{"n_head": 2, "norm": "rmsnorm", "attn_scale": 0.125, "bias": "none", "parallel_block": false, "init": "uniform", "init_std_up": 0.0943, "optimizer": "adamw", "lr": 0.000608, "beta2": 0.95, "weight_decay": 0.31, "schedule": "wsd", "final_lr_fraction": 0.0, "steps": 6675}
Each number is 200 + 40 x the weight over its row's rms, rounded and kept within 0 to 999. Layers, rows and columns count from 0. The size before them is the row's rms in percent of the matrix's.

# layer 9 MLP down (transposed), 512x128, rms 0.0389, rows 95-107, columns 0-127
096,257,110,196,179,195,202,230,217,181,241,181,144,257,265,261,171,111,141,114,167,178,193,117,142,175,217,90,241,184,228,225,185,179,245,225,175,257,228,205,178,164,218,236,185,168,256,153,235,153,172,156,139,203,203,151,190,181,189,137,139,232,180,169,163,238,206,213,144,176,220,227,216,224,245,196,182,175,237,173,200,233,202,176,185,181,189,167,164,147,147,99,147,138,206,231,153,169,160,174,202,178,228,259,156,184,184,236,159,257,117,181,167,241,256,176,167,195,179,227,257,206,166,204,170,189,213,159,151
103,170,141,73,244,159,238,221,126,161,136,234,236,183,251,177,203,161,206,194,141,169,186,162,196,212,180,139,202,218,169,255,216,255,207,197,262,213,109,221,197,200,204,209,194,236,293,233,214,127,228,244,257,221,218,180,185,195,213,225,211,258,160,218,310,277,163,232,212,217,195,170,190,159,183,109,213,239,254,161,182,220,218,184,200,158,175,143,163,255,219,151,218,255,145,175,200,213,156,200,185,164,179,242,165,169,212,208,193,154,139,207,208,229,191,242,156,183,148,181,175,215,129,197,177,145,271,157,237
100,195,220,190,196,249,284,179,169,217,172,225,133,229,243,245,215,96,211,168,221,227,204,246,168,213,210,248,270,238,135,162,215,194,201,136,244,138,237,206,154,186,164,115,242,180,240,217,193,264,238,189,156,214,263,246,225,162,242,213,196,141,232,257,273,219,135,170,222,173,250,145,170,262,179,222,225,178,197,184,144,203,200,108,197,190,192,178,247,175,214,168,188,245,159,163,228,146,225,128,170,166,220,288,124,149,192,225,223,190,262,211,218,195,215,169,202,233,210,230,237,239,181,130,205,178,159,208,125
100,192,185,190,184,211,188,132,154,180,191,219,197,197,232,171,171,263,176,239,215,227,212,225,139,156,188,193,251,216,281,143,269,231,200,62,183,167,239,158,267,168,195,280,209,254,228,139,180,192,205,179,151,198,245,213,185,186,167,226,196,265,242,222,239,115,157,205,189,190,228,222,156,219,165,250,215,199,201,179,213,187,214,227,209,205,145,166,255,161,203,176,176,177,274,172,238,129,244,181,118,159,281,182,207,282,142,227,214,212,166,189,124,248,210,143,172,184,203,268,204,187,108,189,149,242,208,210,194
094,181,172,161,180,214,213,235,169,187,285,138,171,206,250,251,188,209,178,290,192,202,156,218,152,197,212,182,283,221,302,234,250,212,273,175,186,195,164,170,222,236,178,214,187,148,205,224,252,191,222,207,205,202,232,204,260,176,149,202,206,259,178,206,211,179,232,172,181,169,226,201,176,194,94,161,235,221,198,245,186,189,245,141,220,266,152,94,232,207,163,230,210,175,171,179,210,171,183,167,233,211,194,244,195,227,283,247,182,152,254,174,230,123,160,98,150,141,184,190,298,202,175,201,218,233,190,116,174
109,148,191,253,169,176,193,148,161,155,223,193,217,170,283,221,148,214,203,187,171,260,207,202,161,270,165,168,188,216,214,214,174,225,205,245,187,215,181,197,203,254,162,141,214,188,263,213,174,138,254,212,204,250,159,246,158,210,154,171,229,242,177,222,211,193,198,130,209,213,170,171,206,195,252,248,198,210,235,264,181,217,178,296,256,173,230,235,160,245,174,157,307,225,198,265,147,249,251,244,217,281,287,212,189,225,313,238,135,185,191,183,138,226,215,151,164,218,269,163,146,195,135,237,252,192,216,201,188
104,240,214,259,232,173,202,257,229,222,197,150,214,156,268,234,231,224,240,211,168,145,223,183,119,211,259,232,185,142,218,247,227,178,166,242,173,189,104,208,116,155,195,179,207,250,233,263,264,180,215,129,173,166,139,270,215,187,225,200,231,214,212,201,117,270,154,200,205,173,164,288,202,202,239,226,244,220,162,192,242,260,179,200,193,202,245,295,184,192,160,203,268,284,217,172,184,225,161,226,196,241,256,174,247,253,230,235,191,197,226,248,238,225,135,143,249,166,142,136,201,220,194,202,186,193,177,188,165
099,157,211,199,251,210,203,195,185,156,137,115,100,156,160,183,227,166,175,202,113,265,196,174,206,135,186,233,177,185,175,183,203,151,278,194,154,190,183,227,263,236,189,155,157,179,259,195,289,168,209,302,248,180,172,192,175,203,119,202,292,187,252,202,164,224,160,299,198,163,244,232,261,180,189,196,150,207,198,146,221,208,197,194,196,199,236,264,187,177,224,228,145,163,231,269,186,126,235,238,176,235,154,145,187,258,194,217,215,171,219,248,173,221,188,167,164,207,226,208,217,236,180,192,272,222,248,164,209
090,217,213,221,178,222,157,208,148,166,179,184,179,137,185,174,184,263,282,248,211,230,240,203,126,224,231,176,224,105,242,196,231,208,182,183,174,231,220,212,220,255,180,209,173,169,221,195,224,201,296,249,266,175,253,223,150,174,162,134,198,148,216,203,287,176,183,164,185,173,231,209,154,246,206,275,281,171,227,196,189,262,174,224,239,220,173,113,207,158,160,220,206,183,166,143,232,147,247,180,234,220,162,211,245,98,215,201,245,181,196,200,182,115,207,200,109,218,265,256,246,122,215,218,173,203,225,188,159
104,184,241,187,269,205,222,234,193,207,141,177,225,177,174,203,204,263,260,182,262,191,217,151,155,200,253,245,231,295,199,300,222,152,213,189,149,274,192,151,191,182,137,196,97,267,185,221,175,216,237,228,222,172,225,142,173,103,167,166,230,229,142,178,179,167,184,143,109,161,219,120,148,160,146,224,185,214,211,204,184,179,158,178,203,177,222,202,162,208,189,226,198,121,184,293,179,134,245,246,210,204,166,166,226,260,258,176,210,183,203,199,192,254,212,180,185,187,209,204,240,215,205,225,244,210,139,275,188
101,261,164,157,151,150,224,155,148,220,156,144,217,161,157,207,141,234,264,165,225,180,143,164,200,107,265,181,171,241,276,279,160,143,169,199,189,172,208,150,141,201,223,242,115,94,234,236,243,221,211,251,204,232,192,206,226,164,225,101,222,180,189,168,215,235,224,202,204,219,188,148,187,183,171,214,187,256,230,199,258,220,172,194,229,173,197,252,203,224,162,131,101,210,253,206,239,208,219,223,276,172,220,173,204,217,204,209,216,181,241,146,170,168,168,167,118,206,180,177,243,159,244,199,197,256,218,157,171
108,199,254,140,115,206,228,246,184,235,224,254,140,198,238,170,207,209,199,170,161,195,220,189,183,208,203,180,191,187,119,209,258,229,162,263,270,297,189,153,188,241,234,158,219,220,177,127,186,164,265,189,204,222,149,250,236,170,144,122,189,155,161,162,192,147,282,230,167,181,198,218,216,249,188,196,187,146,152,189,314,173,209,161,175,182,259,204,192,214,206,155,178,207,134,155,195,184,208,226,294,186,168,253,206,266,229,169,230,247,132,163,206,142,200,168,242,252,192,171,241,204,244,156,184,146,178,201,141
102,171,188,181,147,171,143,231,203,216,262,281,192,166,287,200,260,198,219,200,234,139,200,261,185,186,236,216,195,171,149,213,249,278,259,159,230,188,182,196,131,173,208,164,167,210,185,165,207,193,185,172,233,185,227,139,160,234,162,155,172,203,187,239,218,260,205,254,240,214,181,157,180,163,184,138,259,248,160,206,179,243,210,152,259,213,251,224,186,132,158,171,353,173,138,226,221,242,166,191,219,181,284,264,192,226,174,193,155,182,268,173,241,130,212,174,188,151,185,253,205,197,276,187,195,229,210,179,232
# layer 9 MLP up, 512x128, rms 0.0689, rows 96-108, columns 0-127
099,152,188,285,214,218,241,195,177,209,135,201,206,162,147,192,174,175,204,174,307,208,220,244,182,155,162,171,181,177,254,243,244,115,184,205,197,277,144,118,207,143,199,202,167,253,175,241,151,178,202,187,207,183,254,166,213,259,268,171,244,132,161,197,254,219,177,152,167,178,128,224,221,229,174,237,208,162,206,141,174,278,231,319,202,145,252,218,223,203,260,150,172,206,204,160,163,243,173,157,161,183,110,239,235,170,265,194,185,233,216,196,217,198,206,260,194,194,166,234,162,153,204,167,225,177,203,223,167
105,195,252,199,166,171,184,264,141,189,97,178,202,195,244,196,220,247,137,197,184,229,190,175,104,217,204,158,188,141,169,183,179,144,235,144,271,171,168,179,191,168,156,209,206,222,182,231,219,191,241,155,126,186,157,169,173,190,152,180,129,231,145,174,181,252,209,226,228,181,169,206,241,193,200,184,238,136,219,216,272,246,224,235,160,150,275,177,195,222,183,255,113,186,173,175,140,275,206,238,210,213,146,187,225,263,196,196,157,274,175,137,308,181,208,158,239,169,186,157,201,215,230,175,239,208,156,285,225
096,179,206,194,163,189,164,150,165,233,177,84,184,210,206,239,164,199,139,152,179,167,228,234,170,206,213,153,220,213,112,159,195,206,222,238,214,217,156,139,181,196,206,239,150,176,195,144,215,230,145,221,246,146,171,195,241,253,162,213,245,124,217,248,238,165,216,240,267,214,186,202,121,193,232,203,182,243,189,197,145,202,185,134,157,221,217,223,222,216,216,303,155,237,165,167,194,231,217,199,264,224,189,172,234,252,135,161,221,194,265,208,148,213,97,99,248,213,245,150,165,172,212,206,213,239,181,224,104
095,205,184,182,273,233,245,210,241,190,150,230,234,182,271,142,116,199,234,221,230,190,199,273,280,188,275,195,173,294,225,240,224,235,166,164,211,160,226,127,197,182,221,154,243,187,255,200,150,229,153,100,235,236,182,204,259,203,231,234,218,184,147,174,222,258,288,190,172,116,166,167,243,164,215,244,187,259,217,215,237,154,189,141,206,237,171,193,171,117,190,225,204,235,204,217,158,245,243,160,152,194,169,165,280,163,225,154,213,202,256,175,196,218,213,207,165,249,208,224,216,234,218,202,161,165,230,248,269
106,246,199,197,212,180,260,208,164,216,263,197,189,197,207,196,150,271,277,180,138,186,189,185,98,253,284,221,263,178,146,171,186,229,256,196,147,231,172,176,204,178,130,151,210,123,243,182,160,155,196,153,187,213,250,194,221,182,254,196,195,276,176,186,252,196,173,184,231,230,256,126,171,150,194,239,247,271,181,172,176,212,147,163,246,163,168,204,244,230,273,191,211,155,196,199,165,198,322,178,174,176,174,272,243,165,175,175,183,203,218,227,217,243,190,156,251,268,192,250,218,157,161,239,156,152,231,188,187
100,186,155,189,227,240,171,139,200,218,211,200,236,219,234,263,202,146,162,217,267,273,186,161,145,195,233,228,275,197,175,171,157,180,122,148,163,239,160,257,179,248,152,219,236,133,258,255,159,254,210,235,213,234,247,161,285,213,168,158,161,139,201,212,257,212,191,262,157,169,176,186,134,240,188,212,221,224,169,241,152,268,134,246,144,215,185,239,139,213,165,249,158,149,171,227,196,182,131,230,196,162,193,212,154,212,217,262,201,253,241,145,270,243,179,218,234,135,204,231,173,223,201,145,192,218,179,144,180
100,103,272,225,152,196,189,198,157,185,219,207,152,183,197,176,168,267,225,150,259,187,257,231,198,237,270,192,153,230,246,222,144,203,178,214,185,156,173,263,174,237,161,151,213,212,231,182,176,239,237,146,217,225,242,226,232,235,230,151,139,242,130,186,171,162,240,191,187,206,209,277,120,238,159,264,221,250,145,146,221,220,238,124,173,205,239,164,219,265,203,174,178,257,204,235,240,213,236,190,188,103,118,202,204,120,202,208,189,240,197,212,189,190,138,178,136,252,135,123,171,188,195,191,167,167,210,212,163
093,211,204,235,234,177,244,166,189,164,215,188,192,271,243,163,168,208,174,144,163,212,148,212,98,230,160,214,193,195,155,130,174,190,203,181,196,194,165,225,265,229,191,222,227,175,154,245,230,157,144,240,267,204,203,136,271,164,168,224,171,142,196,100,156,175,274,121,215,150,201,159,115,192,280,267,257,213,186,257,248,169,224,196,210,220,241,176,139,139,198,216,254,150,244,217,181,247,142,182,192,179,223,232,251,233,231,184,256,235,174,207,176,197,111,224,182,193,182,162,226,262,188,164,171,218,146,180,165
098,242,171,135,174,211,170,169,232,151,205,131,247,192,150,205,217,192,260,211,194,240,283,215,176,146,177,125,252,224,199,208,223,190,97,170,222,227,178,264,213,181,238,166,236,178,234,154,141,177,140,185,208,211,161,221,192,251,217,143,171,143,214,233,282,243,293,237,256,268,189,196,156,203,242,215,250,158,155,221,196,213,186,225,203,187,238,179,239,207,176,109,153,285,210,186,276,191,177,152,154,206,156,235,181,173,211,251,250,181,194,194,113,196,156,244,197,281,243,199,218,227,165,189,162,224,169,236,168
105,192,198,268,184,281,170,199,223,197,136,236,205,228,267,156,209,206,190,181,263,245,268,253,145,220,249,164,246,210,270,234,228,197,200,140,216,171,227,108,233,181,300,228,204,246,231,231,242,254,214,263,155,178,237,244,296,148,135,215,143,141,233,165,149,233,191,154,250,251,155,191,231,197,224,204,178,196,252,244,165,232,184,254,173,219,192,210,164,238,156,198,174,211,182,212,248,258,152,187,179,242,195,178,162,190,169,162,263,202,210,198,214,229,219,203,234,172,131,276,259,246,228,216,128,229,179,220,206
106,202,205,200,215,221,186,152,165,231,270,258,165,193,266,173,156,263,203,257,238,246,173,281,252,233,224,162,171,182,171,213,179,243,237,189,239,145,138,252,183,166,232,144,245,251,209,199,215,271,186,230,237,239,188,173,212,252,212,218,185,224,235,121,221,228,143,218,122,224,209,180,236,202,248,223,185,177,150,238,232,288,131,177,180,145,242,193,205,169,264,170,206,216,226,186,145,259,158,173,170,230,243,238,173,163,203,145,164,127,220,132,273,133,220,209,184,174,193,204,147,213,118,200,201,181,134,155,138
102,249,201,205,215,213,192,262,122,185,238,170,256,150,139,228,264,273,264,150,227,216,259,192,160,153,270,174,244,163,203,249,216,158,235,161,267,144,153,234,123,218,193,250,176,205,284,204,225,154,192,190,132,227,210,170,170,224,171,174,237,164,242,222,231,160,155,255,170,264,211,194,175,178,255,238,168,173,145,237,206,193,253,146,209,220,190,211,171,211,247,217,204,179,183,179,249,191,204,145,180,193,245,215,192,181,124,134,210,164,225,204,169,190,232,197,260,194,107,234,208,177,175,146,200,135,86,192,175
095,223,225,205,225,144,236,185,218,118,209,187,156,262,234,144,127,236,267,149,197,216,190,207,153,266,267,219,149,208,211,173,226,163,187,154,161,185,141,214,192,318,217,175,197,231,266,117,243,286,231,212,204,175,250,247,264,195,234,191,212,254,147,218,191,181,156,196,212,204,247,187,139,278,196,148,219,154,224,161,216,237,182,217,182,210,152,169,114,182,222,191,254,211,181,223,282,184,225,217,230,210,178,274,212,132,162,198,206,173,184,153,217,251,240,215,216,242,210,257,220,130,149,240,217,179,156,226,209